Weights of a small GPT-style language model, trained from scratch on English Wikipedia: vocabulary 16384.
Each number is 128 + 24 x the weight over its row's rms, rounded and kept within 0 to 255. Layers, rows and columns count from 0. Numbers have three digits each. The size before them is the row's rms in percent of the matrix's.

# up: layer 8 MLP up, 512x192, rms 0.108, rows 430-496, columns 64-127
# down: layer 8 MLP down (transposed), 512x192, rms 0.101, rows 430-496, columns 64-127
# gate: layer 8 MLP gate, 512x192, rms 0.104, rows 431-496, columns 64-127
up430 097:105131115134149107129151141130127066128148098180130116056109109108112139093100104100096119084135085126105163097183139157115135119085126122120178136139131137143113096170124115123110112160148095
down430 099:124147112133131129155110163142123139110128160090134114105146119027100156131148144183170111138115109111111094140109134166147099114132104111131126134103111118117090131154138154155129128120121162
gate431 091:140143124147143141127124121140118139142150099124123108124125115138150101117155093103108131105138158129156087099113129132107099150132102121157154136091123139126114140123155095121108145150085132
up431 094:123073089085102092148057147106155137134149117133148129111140148101125122162137123107119156138127143103124110159067115128086111175120141094105160132102105170124153125138112098136095176141130078
down431 098:125138138138171124158131136139152126130096120115121133114122154131085180099108153099125114101126114092137134157106144121103149112111110173140150084096124149180102116119148127135118190171099122
gate432 090:122139112107132109129088091166118062112118097138110093127132128123144147119178142144113146114122109133131109117152084129116113123125132111107147129142194127117111098149128090092114071104126133
up432 092:113168144107149177090153080151110143134099121120160099091103103128102146109077108135127139148118141143125102178124150165133123109131139119141097094120108125113097160113144147095121115114142097
down432 095:118131111113125126120131066180106082146124111124145116125140156162143140118146137144129119150116095098103127160164119144163145127069122150122105102166143101113135148146155142137145157156083092
gate433 099:130133146122120149169144127095122131064128085120112100118140122134151106144181159098140106116124094163156130149131118135077137121151163141141116143164166134126167194137132132134111111157083102
up433 098:105099100091103151119131125089124112115161149167110103112121134149154072084149130151114125095123101123140108085162106083122103097108142121134131095148133103116144135129158100104143094136139132
down433 099:151131081121155118142171125123110138125121125122102114132190124196123086119088161081156116102141105149188113091116128088114093124162130120105154135174150090094130126159143118146135084133103137
gate434 101:115135146137136139110131132147105131107168122150150125129190132163170117119119123131143129096133054145103139147165124117119133152125119161152152106159112137147158119104139094161133104157143150
up434 098:086135113168186127145152083131127129147100113110107127150135138168107167162168123136120115179106143124166152101157119126172154098160129119125125144141131154130107148132138098144115094119177116
down434 102:162145123082104127114188146132105100152142153114148121138132124101154126086176153142117162131113189139088125065157098136119134097152119106151118103158139154100125130100137135067097160116155143
gate435 105:112194125075164158120145195118102145158116104137150156093111145142174153123105147098123166157138137151111148148104131120152145112125109133127130084182118123151128168121188130106137158119100133
up435 106:116132111085148122181101122085178147135147128096090107157160142101136115112108144111073085087114126121135087083102153113096136124101178119136114134102130144131074124112127167141104159088103160
down435 109:124111157151124102109137144109173125088126131113109149141148131115147132139120125133154087114156135160147153147145146097102168166119135099148107106124150131143129164114112109099087105139145157
gate436 094:102113127146122134120152128167106107182125105125139099091152137156127098158109134135143102139155150131112119085119164134154161108117116140123169132114164127137112153087174097168116127148144165
up436 095:158158153155107146149167144156121116087110132100132106116136127147093175098140129145148129109091165106107147153126136130132160116140123147122117150092129101123168143109182159104107126148142128
down436 095:168124115100139143122132165166129148132111104133107142155146114009133120102113116134121137127129084131102120115132127146108102157171137149123149129157087148106087110154085122160127134120140123
gate437 102:120145170095071131136102113151118120135147125121139154096165158142133064133134133142136113066069144133122173102124121121137102114146120117117126113126120148123169132119114111137141148123137152
up437 100:114131143168152096178133087158179123155109140105113163095110128132099123137136089148074115127117135120054127124132079089105151133151128111161168095132155107120168151140120102113160113101161113
down437 102:146132125138151099147128093113161126147150109154098106114123107143116120111106132119096137127096140121082103142133168116164116127146116122112164167067143177097167163162135149145128124092118095
gate438 088:140122112094086111117122131120126142147127171113120078164156181200132106115104157114147129133132120105114132131166111102101098124114141129105148148154127122164129094140160136132160117124140125
up438 090:135117088165160132147150130102088128105179138142125115126162147058116156126102131145124111139123149118129117136117154176111123110158114120073153126080120120120079138121149161160105134142155134
down438 091:120136167156138143125112166155128152125101088120126132108115122249134120097122141111120147122133102193115122151107091093118154152141118119149129162154132114135131141125137101131146070117134124
gate439 096:165150144109131158126145118138116157131112167151149105119153160138141146136138105137126127107094158138100137125115100144169147143152117126138141137121135151103142058119136125159125163120122108
up439 096:142164102114101106121154162152152084126116149101078139107153125134174111128088135129137109118093133116146167184155109165120173115148108109176131100125076176126126136179117156129158146142135098
down439 098:143148121120089105153139151136109137101128132106134155094138128122156108121135122107180136117109117145137140138136144136136108118127168111165124126159093134102106152130195151140152107181131107
gate440 091:135111106108134175131091118145150122113163090116143082178108127101131130132110134098156051105124147145122121101133113114130157134128117129137096150134169117095116134121112115124104149115102089
up440 089:131154109124121098124126124135138140141123115087107217079090101127137103113101128145079142126129117115136170101132183132117116122118092132100144117157086156128140140130153142180097162090130154
down440 086:111111112157150135137139151143092149150146152129066113173153134154148168088166114121116101157112077165073150144156143132140139162138157120097134119127079133122108160143168113099127161152110117
gate441 104:131142162110126136089137165152117132111107119110132094099113151176156128160119143155095173140159103166116126165113062116138118162098078113160125101141139129133176173157115140111126113146161146
up441 100:150148178131092131121106127149097105153099116102107152109148098108143141107159150157088165127132138149135147129105152116099112153138129111135142142165130115134082155130118091084111129146098124
down441 104:142138150173097112130077192122146119164151099169190109107096110119111142119124146123103139122123127094149140122155137125137118145124134148096142152150140156120120125112118150110154128151156126
gate442 094:132112131155142141141115132155105172129166097148153132103086154137097153150124114128077138145090097149132137137118110174105121106088120148111125156153147137109095122156121129110120119139090152
up442 104:125080128129100111114156129155157177145138137144125124098180144118121125108159102105156045109146128135135132149106144118152115118169151131125110110100137104143145131097160126088118170094162141
down442 108:107131155140156119157132111158105148119105159091126135160170116131126129122155135136116120165139142145093166154171122114113144139140157107148151114157124105115136132136154119104115136135128143
gate443 090:125172124138138111114094111141095172098150161127143110095123124123131160140178129163100132118088158121128126145134119127169094112184129129128097074121110128115210165080125129136119125127138096
up443 096:142090130140139072133069137125132113130100134091077127145142156105123166096112149139130116130159127092138158133091078139134120126118132091114116115106172126122173114093123115145135149144104157
down443 100:108064182103140069119131099089133137163139123124107129178112140135117155139132129109103159100171145120118129163099141128134126178103125110151157057146131141136122135110144137125136165162152164
gate444 092:120134151146127120118129161119137144135127175117147134130134140121139153146192090144141096128103147128132123060126163132131101061127121128127125152134154129124132096124109184097111154134115131
up444 087:095180159144074148148125123139126090104114097142139092128088192110140166091101110153161152144119132130089149135114097141129105123120091129130157130136141131129129132173141139141130094100110151
down444 090:167139145113142136124119129107158135167118158083097113127202102106158126153173135129118125125127103179114080140112140109138121126116135103136118127141141109115076096088099128097125148105152117
gate445 103:100177161095161148088144088189092134097147117106171135125111147192170130101125131165117133136145134137151132105115124126158148106147101133130139115114143081103154137131146133135108067120118086
up445 107:098110121142125135160108103124161142141094140186137108115139097067100119130137135113091098104116103138140122147178131127070120128155103124138159109133103134139121147113114147081113099079172161
down445 105:054136127126125128134083110140124136137140160145159153111111166162144132123127130130082114123120072113119121153148108122108120112129082117122154138173095097103188135134125103086145099089145145
gate446 097:139117098151122197187109116193094119111152112108163127142131136111116114180140143141134139133110129137116137135169142152147215148106102144122107099161122122132118129098140138145131100128162106
up446 096:129095118144152119103135070110122103147166168132149105116137114110065124139116170141135141131128106113146137132131137114113133125107141114094138115130108148149113142134105091094152115166196105
down446 098:121115130143099172103115102127098124140143133159112118154090103106116126160109155142106147088134117159138127110148114135100132132121143127114136133130097150150145111101122101128129081164109134
gate447 094:146152090112118182140078163124109118095144113120137097148098155122136087143144119177155103106138106145128100154138137131123125095132145147083106115101134110113128174119141123123146156096124109
up447 088:145152159113166090088130076130164145127096142156177166132141124131193119103140119126119184142134167141127142128147126138166136146152087122154142137149139146094133125120112183121068103112141147
down447 092:158162111137103187112124117129124082110136142137190091147142136151147151138152084116139116132155107163138117107142157115131153154144096140147132156149128146096110130141156147126149138140143080
gate448 094:143166115123120140111132061118095140136166127126117137137091130087110194167076165124140139146145105172149115158126132125139177150173153128101124124089130133100119098148142124128129134170110129
up448 089:175115092146092099177092156134135125075069158141140120107117166137131106127106124115083126101150121088102132158146156142154122110126138119134140113186119099112184140167109129105135112104114126
down448 084:116138157165137151060097107106109125124179094118094128164135132164113161140136148085139143124148130192107146106129110118089165118132112149113092125086107122135106127130132116164109140137134129
gate449 090:104137093114133151119121139165135164151136119182111142138131116092105128152137126112103131144164163158175160118105117133133167138154112155114118087136111088120148143129117108152121162121157121
up449 087:141123110147074132123138086142139120138187120132138114120110129098161136105130115166095167148095151151147100109105122093113145105056122108177137142121139130112098085125134092090110141126124129
down449 090:120127134127101133160117146111178116131099120066138104087139140167136121102099146121166079125136089101138151129129130120127148115122111125114135176084143116137085113140097112172140104116099147
gate450 095:134147145106127131106132130122161121106163161105093163152079123124162120114119146086119147191068149147137100117128101158139125147119126158109175124145133125126137122121164095146075149077113138
up450 096:122172118163099146147123143138135123158108100137163107132129122133166117086135126126112138099139139115153093099077156124168153159158115193130114135161090128113115088157177099098181150112136100
down450 097:126121152145141118166093131125140100119131112058122128144150128137091132112109110130148124122166105075085124143152145144151126100147108103098105127139116091126130125145131124156153110175183104
gate451 106:103117123094131138130114136165080116155120090127138088110129148133126116128168128128110116171100177139134112132170105152145133102109087129097130130130140126113068135147155091116129134122073128
up451 102:110103126124152118074117145113137132116128092118109149155060136143120111120139150067102121144106143126176109155147108078151145137094131133051105184141168095143121113158131110135114095092124153
down451 104:111136133151083123137119108107175134117078115109118116128122098081046126118129111138152099113151162195166127151104122112133144114122143146127114109163108138156125120126126113132169100150103123
gate452 085:098131116157173135128107136182127090133147120111151104119127124087131132109155132152155124158128105115116140148161097131116125165104167098166134164171131129145136117157155138139146122142101136
up452 093:150136137137124118142112108094107151133142133112111093133151148111140124136099134092082111135114179114134099082150156148138141113157140129127093112116129076119124107110169099145105152173111149
down452 090:143133109113164143104129131177142104142131136111202146123127081189121113132128142134198140140090122108167136159163119130079115142102153127145149154136137144130128132134125161107142141110190138
gate453 100:142122141092100132153100098121134113117084145140168098150163145108177137093137148126109091144133146146111122177104116120180111131126119141137105132140119145126172099131136110105118102162108118
up453 095:162149151161106103151127117135153142116120147081147128124137107124127138083158128130099126113179143123139124144099142079118095145155177132159132154135173161117143138104125122093147104156139129
down453 094:127128136157123129175096112136118120137120126106116124141070137000118129130139073096129144113148145119121138113104107149120133136136151102135131124122121139117094167118108139186076166111137159
gate454 103:143164155110135114164174133144096146082166103143143150122094075142077154123147115148135115116126132137122120140133149115178137110138150151098138133125102123146138150114143144130092099153191125
up454 098:109131130173132120152151131122123103152109080150118142133151132124128092152135178103126158137113166130158152066130118191134156138080097101108116120142152139100127109135114145134145116171113112
down454 101:074142120128128133134125111157114108143163159086145153090129131061171118123133120137100118109109114072148109150172103130144117120130120137132116105100142130147104101098127107118099119106128097
gate455 097:166126152088112121103106142115118130081140112129122131056134112125120145110133139082097148133085120128171136170152139114138156124147077120095117108135139147134112112108105110180130152109124086
up455 092:123154147086086109102150142140148134205188121107112148098170110117184153107128062118122133144118169112089124116115123152121125096115099119146102139172153069100137123084117124122144159111142131
down455 094:107147123091114135123114109154125142105171131128098144138127147096117098164127144141129115129142122083147141107107168165139147151120137140144137171129134117102099121160120100113162136123150128
gate456 088:134126118118128163128168113154142150138135173107150096139136157119130170105123071171133148129103121137140162150119140108098139139160096129175085140124108092119131171097133139088127141119129150
up456 098:132139093103179135114116102101155121128053164141147141115126129106118146125097155118126165142107130124166109158171139147092105130163162134157105142132155126147108084135134125072132169102152128
down456 096:078133128177097081130071155118112117146128135125126150102133101152103128171154186113110147151133141110102100102117137122107138101121148140100169137160130146135103115118134140163090127135183140
gate457 105:111141129110108151087154080143135150121136110134144107101155133163130125133153122171152101094086111142086161138132094105135148086185087129126137076111149130088096142117161116117099112144132139
up457 130:117132154114088131137090079103140125132162121112141116135119136163127196134159133185136110075081118123117115137140084122114122124164105163112156110110137138107123118109183081110107118160123119
down457 101:123106168133107138117105116155099086120143138117184158171086110050134152130149169115103139160131162031141137138109141129120149158093074128139133154116107126144148144124103094125092143089116133
gate458 107:115150113141137123142134133137142154134136072156162098140135136107176102150147143161139117106114114129131129121139132148127091135181118135137089119146093141103174137096139105169144080107133106
up458 104:133148139074127184083147128140100171127135111127126140143122128123148132153138117094125129173097137137130138166128126134136125119139116142095123118077101137146151094139103120130131131133095133
down458 106:113121132162086124135105135119131131135111130154154132126112170171126087104126155125141143122121111136118136079120096119130102122181108135123128130150127140106099158091124129152145149124110123
gate459 100:136181136137125141119126101115165128138133124149144128135138130088167135128113120088058156189068120157127110111162096134125155136123112159119135122121175129083121081131131109172140111129100164
up459 096:161119157127106126119150100116113138116134150148125102110072126154143094150097109169167089101155104117107141194143173140093106131136150135110110145086117155141118165108115146071107173168152119
down459 094:104171149141135146153148141102114142128128073119110147125147079214124144123144128105122161137113162103147127067189125124165120137135084163155128165138091134103124080124105122142104054103090140
gate460 100:124145118118148157134146152123135143122127113165116131111127150159142139105144113141075123122088100158164094155145128109157089147098107183141120135139124143127084156127142151141107124124127101
up460 113:125090178114141134166087138097114103158111159114096124069107144155096146115074121130099096093125118105141133133116136072109093132076131123118168179107127110137088077094170154123120140108141122
down460 114:103099152113132101102111103101148136150127121147145123136149115115136103150123182094159079113133135129116117143040107077149154116123186089127144129126138111199120088100068122132124090095133142
gate461 101:135124118135127121149132163130096164175127094150183130138110109157172136102135124114135112102119123157074136147113134126127146099152120151141130091140141105179143123125195148083145128148148084
up461 101:129156129142185113173101139152111134172115135136156108117123136131092114091138123161196117147113160115120132110125119102124133177141094118096178092126141067123100167129154160121148111128074119
down461 103:114166116135171115147130134164149133140122130142158138097138127037170114123132156161160108141119120175097131120129148110136177168140123115101114172121141114125122122117116131137183142151119142
gate462 106:132137122137085156164098130131118134109147085147160116125151152152148146128145099157110101104069098170116137093126177117099115123119115134177107153113123130107133151133140093120128143111115141
up462 105:121167137153109135146129147138148118129109068138150083139167143114141099126120114126136105143145091135100134102154158092142138119109149121105128163106103097130159126157124121118158180100160122
down462 106:147114137145123141140125151113086127110119133178131143127136145013129129132135127085158090119143108097105120092137150138136110135109100123128151125139094126142146117150093122149136121118123137
gate463 098:137117114131135113160090142115114115131146114092154138134178133114111135106162126093141108118086126128126114117120163138138131109156135156132128089115140161076138138106136111138070135113096086
up463 095:094151144085102123135120125112149117167123134124112136109142129138125121078142140144142109144094105100164097168151179070153115152150086150141075175123083153175094149142143147120127141099113156
down463 094:111164112104149096136095117146119105127115149120110137143102118093082110127136146149148138156136109061121123149140145111110155144100142142110099130117079097183095144143069108158156134096103152
gate464 098:170156134145133137095116072116138116143155130183141135104108156139126130200122136168175165110108133167108126077117137100121124138157162142152103142159118135137107118136112107148151106140113106
up464 100:152139113146140111125129128161103133171122149157148128116118083179145125139127185102113160171123147125164121172106147104157111111118144137133146168130123111138160108153136126116074086116130114
down464 104:151100141127105141109114128141163116122142129137135091139102148184142098153090136171168161142146151115145164079137135101150113167125133130108099139139123083172136141135112065123151102129122162
gate465 103:136162135167150135148145154105087130124112156138145121118145179139185137150085125143127099158139128118133128144162092190127072132108124151161125113132122109095122140112122130139118127145145121
up465 100:121122160167189118129117141138127136140169142127113080123124111128120103106121102114135126136150095154148132119141112150096103144160098147174152122104145071155134155107122150136106122112158138
down465 101:115164125134104107101128086124119159176126122154130088132147154151148135126146153133148118147131116160112108124109130115104154123093081116102108095137142132185093128166141152093101124154086105
gate466 098:143157088074103149090101128121107089120118120123126124114094147117154099154077122157089097143104141127108117166069124139149170102142119104137152101101136151097135123083127126127123131138127140
up466 098:178125110141117108135139152127092107086141130158085142170125132161118115115120128140154152128123120146158086169134129134138160149066124124102134110147124185116125101140112161091136122131120114
down466 102:165116122118117118130120106106089106162095106122128148096113110124155086126123113090074109136126143091117151149107091141153109115122133081104194131138143085124089095131162129143115104126119120
gate467 093:168145138139120206125100107125165121101146125111129138111125135122138114110101102145155156175086146112128109087099113204108152108129132129103122137138159166151078135139178093120125137159108154
up467 093:122132129153135182134121095097154150119141109103129137132143119116141113136098080144197109128133170110148109082140147133138147123162108157084123115153120148145093101117132165158160129142119120
down467 089:143133151125105089117116124137083099144107146159100105154131090058092117159168095106099137110125083072134158148125130096128125122036118135135161134082120096113151154099104108124126134100136137
gate468 097:144112123107135150145121152075092157158109130126134129141113117146139119112085160093124159101172155140126140144149131117146167124128135146123106129178111111133145123171124129150104121097107141
up468 094:087117145176147102139158171131154152123140137146078145113144149122149100127152145180095110144091152125109157098093109123124138141116114113149159117100117129162101122074160117131169167119157115
down468 094:149164100110117122139114166159088152115142131115119141131129092103173128107147106090120112141133121176147121145068129156096086109118129122131102130070118125090149095147131129122124119156143113
gate469 098:109115106131102169114158121131146140134072150085116156141155147135132114132123142113110110124069150122089147175084102158129123109129093145162131134119144125112141157106101103134139150110120139
up469 096:124141090133121142141134146120172130177102105095119158114111113127155141103128112133183137117139181111101165138145123145144137112137072103132163163117148149163132121143094112100098100123129089
down469 093:127125159110125119168101166100150141161113125101131114150156137153135113151131157152135185141113123085151105122167134112138095119093135157177132096139116140143139126113116117129154092094121113
gate470 097:115170150119126143150124111113157182124074160119166114109149129097086124110119102176130128138141112146151183080104108170121089100164110124167130130122102085113063119107162142103132126117136153
up470 092:081107133129102104110120117160095089120125128154143111088078164134131147143112153094137112140147119140125093131153138118116127135180144126085123161155124111134125113132134143130084045073141108
down470 094:121154142130147103102129106095120162107100101125134119125134104194128110096091139155118154119163118129096137123081125103110136090083111090129118074091133097093126108143115124133143186131080159
gate471 106:113160150157128133158162135137079127115124085144098144094137102144152104095094107105093138138113135140147148152134114119132173102151109128077133097149108085111099176134139180172142128131108116
up471 105:128151084179143092156162131113113142120151123150141093146127146135111113128120133117140184119139180124165133151142086118141178170153103144119129126133158171148113154130154133161129165178141101
down471 102:147100121163125118141137159124116107119153160141103135122125133079090119096099105128129099095140124111078150118134109137100158173172102155144150071129127138154131126153112154135126139152103089
gate472 105:118167145147159144131137148103135115142131130136132120126157103104158180149190098119099165145141157188120108142135124097127179158132102151101096121121099108115149100098159115129106141089129118
up472 103:127138172140149127149118132177096132140152177125139125140153091138124138089128108128118117121121110133134166104116090166149121126122135134118155125112128099137123188105121147111140100167108109
down472 103:125143137120110144169123142116145138126121094139137144112128123220148192116140126129134118140114144145091155073175105137110111109126123114122109145163057080098124136155114119140124127113111092
gate473 092:132099109104156163132131111136139130147149073089129139153155112109148144089114117165154155109149111140112112095129117129134122137100141139123126114177102135112164137117105135144087141142102190
up473 097:116156131114114121150144120128142099152094147116156166107163120139100121151119098085178106130119143129109103138126098098142102157145132153110142134088155187131147151117168124150135157118126100
down473 096:152087114118131128093103137125100146131117121161168103123139102158116162120130150115148147149183108191086141113108132122103099142094108138085086115129093123139139061133160105124116105130159151
gate474 106:111157135109112138166175157138141105095097157118105131131085134126127139109094135119121135123125113136124087148172111148135138161101090141140128125184109137159174167140097114144096113069125150
up474 103:085126124082150133101158122128129160129120122116200141178117109136116077161133117104150171095135154125103163122113133122119106086124137126160134152120121156134097109112145102097094173114168103
down474 101:108152114119112119135114119143142104084165109086131185096097077097110145172117128104148093142118120147134128137124157133126135106110123083085141096133127129165125147128145165165086098096130129
gate475 104:092165181143124103168082111170079170131130115154165144101138142147138120099091100119088158126119130185132107171135117110133115118165147128127128156110120098162146134128170126117111146081126123
up475 101:135145112112106153117124111114126125128172110095133079158130109162105106140120122145114110111105115101092109114111104118088148129056108098119121146109083124142137101135125095131100103177141125
down475 101:141135134133105117098110113124142109097134150110116054160126140131113132152148121129131129117097105048104152139115125164126158119151115142103133112114084123103074140129112114162121140175107148
gate476 092:113118134074131137119120141137118172159115129128110120113141158118134102108104106123121165101107122113127152154142123086093153126096090094116126145147119115077137127141109180145140159133146128
up476 087:131116099084129139134137119151093134150095099106122103156127165112123151136062119134151125155129169110154111136148111130112148128110119101120145102138133127149151138130114138162112142113120110
down476 087:132126123126115176123131178140106145114169132106074163158074176103108095152171150160152155105136099136163109109156113094094114135159139148145153089134118099086122107201131151126136162129134127
gate477 103:120150125134100137161125096108086094117080129172148169122131140133157111148092162133136126136119141116086134145095120156112152118110134120141144132138163132128118107147196092155114137130157139
up477 099:112105121131086109175117129115144133082148120131105142127117113173134096151118105151122129117123133111141147136163087140146140126095109150087126104140122139146126170127120120189148151107125118
down477 098:112158137134131115141147094186191110113107117153153082111127142035100144114157104150126157141174130073159105116157152122134128129148172114135136121129151151122101142117095133096135107175110109
gate478 103:124135126124132181123153117169101115113137140143118123068151116160122109132104103145154121129094127153138109125129098160147122121173139133127075126123157147112136151094145117128134094150146112
up478 106:141126124105111070139133131124125094132158138137143117104146146130115128106137068148118140122104113114093128168158156126090166107126142135121139109152085105116131147102147106150094142116142114
down478 106:111127122133116119145137129151117146125131145132118100122149088119167121136128134140130130114103132193110093155144131161137100168166175072110124071095101142113105181109144118183149113147114112
gate479 111:147145171118081115132146149135101110096121112104105104112107127146139116129163106145104094126096096162153115153150110130126147147148113136151105147123158151142107163107166123140071118161173101
up479 110:097092140121066114119116185146121150101126138117129117121081156117101157144135119154103116125137114122193127104140090125128154127099127095141141091102129158116139156139131135166136130195171097
down479 109:136109141113116087120110137137099097131156134119132104099134134126138119132144110163056148099158143139147143120158108158121139155113148112132167132150152166119154125114139129160127140106143121
gate480 107:109144149103102158131129123096101123111172104117143102108111145152120137143127085091089144118159129172134124160160096133130125092116089140115121150122149105104128147140144116103097114129144093
up480 108:116102127110110132106176090140132135130144163109138107115145101138116122134130147136129129152121122103157121091131145147073170103157144113154144105096150127149128121083162146155143176139097123
down480 106:126119152143100142110154093133090157140135132084123085108128129110165113090165125151120132163112141128157119152147119145138151124120136122144136100164156140155148092129130110173112129125119125
gate481 096:108170133099112172111167101185115132127160139134141133114139141178130086134126124176123105122125121162085152164108130151114126124131116158147092102143141136068123111108191115124092143103130158
up481 125:090162179115118145131121098131095105102146111142146113123078139164145158136137131118110152145090143169123108114129119124159147103154074145121150123099137169103159187148113137155128110151099123
down481 095:119085144128154114135076179083109096158143119141153164119090137017123156110106132099140118107122145082174117130148120103159131153107124113101129162142135141159125095174122133158157114141099120
gate482 089:094127110108138117135100130154141097105170120116066135162101114125110109168143148116128093187135140099119134154115122126156069144117112140091133106110150134098115132161145104121117096109126157
up482 089:137089066137083133115108140155096122129127117127133158140102145126133100079073127090098115138154111137139111154127092156078149130134150125099152156125149114137111093149127100116148138136113110
down482 091:109147127102169114168197112116137132142135133139130096134145104149081166155188143117129106159076165135094136109139127119181125119111131141120081107140107136150125141121127128150118098107140098
gate483 095:107103062082132132109131108109123143120081140120119155149135140122135151128150150124161122144076095141086112133126144116070112096192126131125087103103137150135136115150132097136091145128083168
up483 089:129118170128119172141105140142120103143112148119165140119130069160103149097137145084170177111130107145157085144092170107155138121127177132171098134146100166124140109150119110142103156130149105
down483 092:120133115128104106122158134154131129154144164115128135115149141092155141126172137141147138143130106118105132101122124130115126147176134121117109135080137161139071156129114166100134137139115137
gate484 099:090164172034141106099176130123097149131124145095158113110132138144144161126166087165114077100090116122127119117119122119116142094129145147134135103129148139093133102082158165132149138156104135
up484 104:146113107154112135131120094145141152089097125186116124130161101102140107105139151117116110095169146161121153119091137148136145117127113109120094121146096116122141105162075125160122093110170177
down484 098:127133138089140102124147161143089134136123133115164100125121139217141114122118113143127089102146121072126148120115112146128130109157174140151134116140107146119140132059131150143131163103117130
gate485 103:091105088119152148127109108163098126160097116122173125087162158118189096173141133134118108177063131149119166131136124148144079142100081146156110136137136166140129140142108137159144109076145107
up485 093:112106124146118093112128122110129107149154139151189110166107076135096136084120169090157126126166135123184142112119150123126119120158150116084156096099111153140148089142138145148118181113137091
down485 097:156128130143070099132120090154121157090114171165099080164114086108188116098107090135166131096136151183121112137112142135125134103112145087120115132119102120165125119143120111101092160125129133
gate486 096:077109137097144122125105142153104095108142114150100144129129132111130148148185160133093162115138137148111118129122133149091141101098148106124115130146116091112132126156144109140122113113154114
up486 091:125148135128133099148155108138159123132098141128162135128133129114149150111155125153128137079140139141117137125122157165108152147126117087149117146081082126145129097144160145134141165101122160
down486 090:117116123101132128192126136164146147118098149149101150072161095048128119085146148085137083128062171144137128154120100135161123096150119169106143097163126110123153143126113179139088138131119117
gate487 093:131150122127113128107156104155142162136125129118162128136179180154144115136132097156104105129069124117058126161132124112119159092166091188144150150080090112091106110080157116105091158077140157
up487 102:085151087100135139111114115105083162080116116126149120148114100102147113145118150142139137150112150146145161128124175178094123183107126153136076106122140119131135132140109163108124101153139128
down487 100:150160104135131153143148114179157204143109163124175142129148141111143157148116124105143071118143136080070115128134149112122136130146153140121104141097068127153122140078130123155146184119150154
gate488 102:084123137169133109116114110173106129147159099115112153129152106132161130182158100102091143119103131153142108111116114166133164143129063139145120142192145133154086155129166099122118114110112130
up488 100:109128145107153140139136160116099142095130128115136122154132124120120100141100119177144163143144135136145120117120160146125109202125171125109096136127129138111135180151122116107119106162121112
down488 102:125128162152130105099146133124139127104136154131126157092156129227118166169143124162152116111160123201106134145100125152103129133128131119134145084078167138136145131103106117153148156125122118
gate489 094:140110122113147123139132168097095098102126123087101091107108138107155108107192088123105147159117141153144090144135098167113149117119153149137078095171110192130132152137125155152132146157124129
up489 093:169123115140147121133102119084122112135136164120099139092148092078119112121114163147123147166133124102122134154131114137100150108154147134154120113131128100151120125157110173094125113149106156
down489 096:106116122173132123113086125138081097152140125153112169117142090106136116122107156138140138160112138100119112146103094158137108097131095113151153132097102078123129114137149123091176157102126148
gate490 093:127159125113154159133128083144154084114142121152156113149124126111153134180134119149113159166147101148114143155134105193125147089096121165140137118137115148142128149133140135170118168109142137
up490 087:100141130158111132131099124137164099120106144147149153130110122109131168123217098140063136152122109149084146127174152163097152102098109160133159128124158127127153126160135107136115128160137149
down490 089:176123091126151129124122130133153133102131134198099092106096145081151149152100124133141110153168072124139155137132131149170138126111125132141145173130136148126107107122145130133123093112131126
gate491 095:142159139169139146145125155119157114151145118122132096121120117129112088083116108137122122147159145192129126147065095121112151131140090110168097158146135078109153180151120091110149110158151121
up491 099:108134148133142130116152184108106113135143090157134134100144096109138131125148163103147103160112155144141162134102115100074141134116145143124093112167143116115173151117133132129135140103133116
down491 100:095119120137129163117106126170141117115107093161126147135152077117144146117105105140109159159139114210164153087128128136123118119123099118123138159131169107073111107152150151096113104148130132
gate492 100:108147122110116138123100143112113088150120134163157140127108095117193110131172116150148102133121141149133114118142067113141128181124083110144098102142142121107171133136133129119146133123132148
up492 097:118132138108139124130174163138103137151108104114149157139120082127131157146140126097184106122140136128103122104154140138110171104165103116170114155137148107117177097128150148145146101155114162
down492 098:104097123166098128123144120152069141139134115103119123124129112035159164130149186115168129134160110152104151122099149101158155102084098145139135128144112106138106140124077158149139172166093143
gate493 104:081149122124174160110147144180103103130144120122158098126140121114130096100093149128128142099096109129143119144113101145127122107145143109115117122133165166112121167118159098197123117129100141
up493 106:177138145122131122100136133104137110060105124128116143169091143112136127128129121175108152119099084103135121144146153157135114092130160076122133144139103125140137132152135127092103084146121119
down493 109:103121114123128103117126114133154128057096141160116115129141127150145111170168128173144147131129143148109122121153150152114195153094125168114143146132125131122163107106109121107099116134127112
gate494 101:123161145121121158139156123151102129119135187128129125091093107154136125113114082121098135115157111145136080175128165145120145122151104169110172112134125127098118169083173112164125161099065105
up494 107:114126137098137137101085113131114122149091100085125110125087128143131086124141132165139083136098136120090162130121105127107085150153143090116157149120125149130128159163131140140169150091139100
down494 106:110146155099127116117110099115105132092172108100158118111098144183163096092110137123151132119102143104106169141114152149141125137122140097107105166146115118129137118136165120103155099116099119
gate495 099:119129137128162133115157137148141148128111135149132127142138145156165109142147128107131121179094136141138187081118118092124138141163099108100157081161169129064173150120111117098141121114167124
up495 098:094124115114115135148106148148133137124120128095103112160134099127099104077083118117166170146105117131108132147115081118154143163116154091143112136123109097106137142137128102150114163154159173
down495 101:096102141106136100163138159129121111104134124156151138166111171146104195162146121078136167078135146145139151149159102135178125138104172112127155141144162141108149112135117132106094154111164145
gate496 096:125114137134122138131123127155071149132127165109130150114101124154120138115123120117088129115150149147107131134117109130122093136112112111107126108144169137100101132100117110130102120094135139
up496 092:157055101141142132137138150136152116128067118147125116096153151128127148114164150125125105116117127167134122126150131145104140103102113129122143128152102134143115123109144142110084118111087153
down496 095:143097128118142175099112154128098111122094152175134130131174130182113117137189148134127133137128141142143127118133142105127094109091120135138120160142105146108111132106129119118133131147108181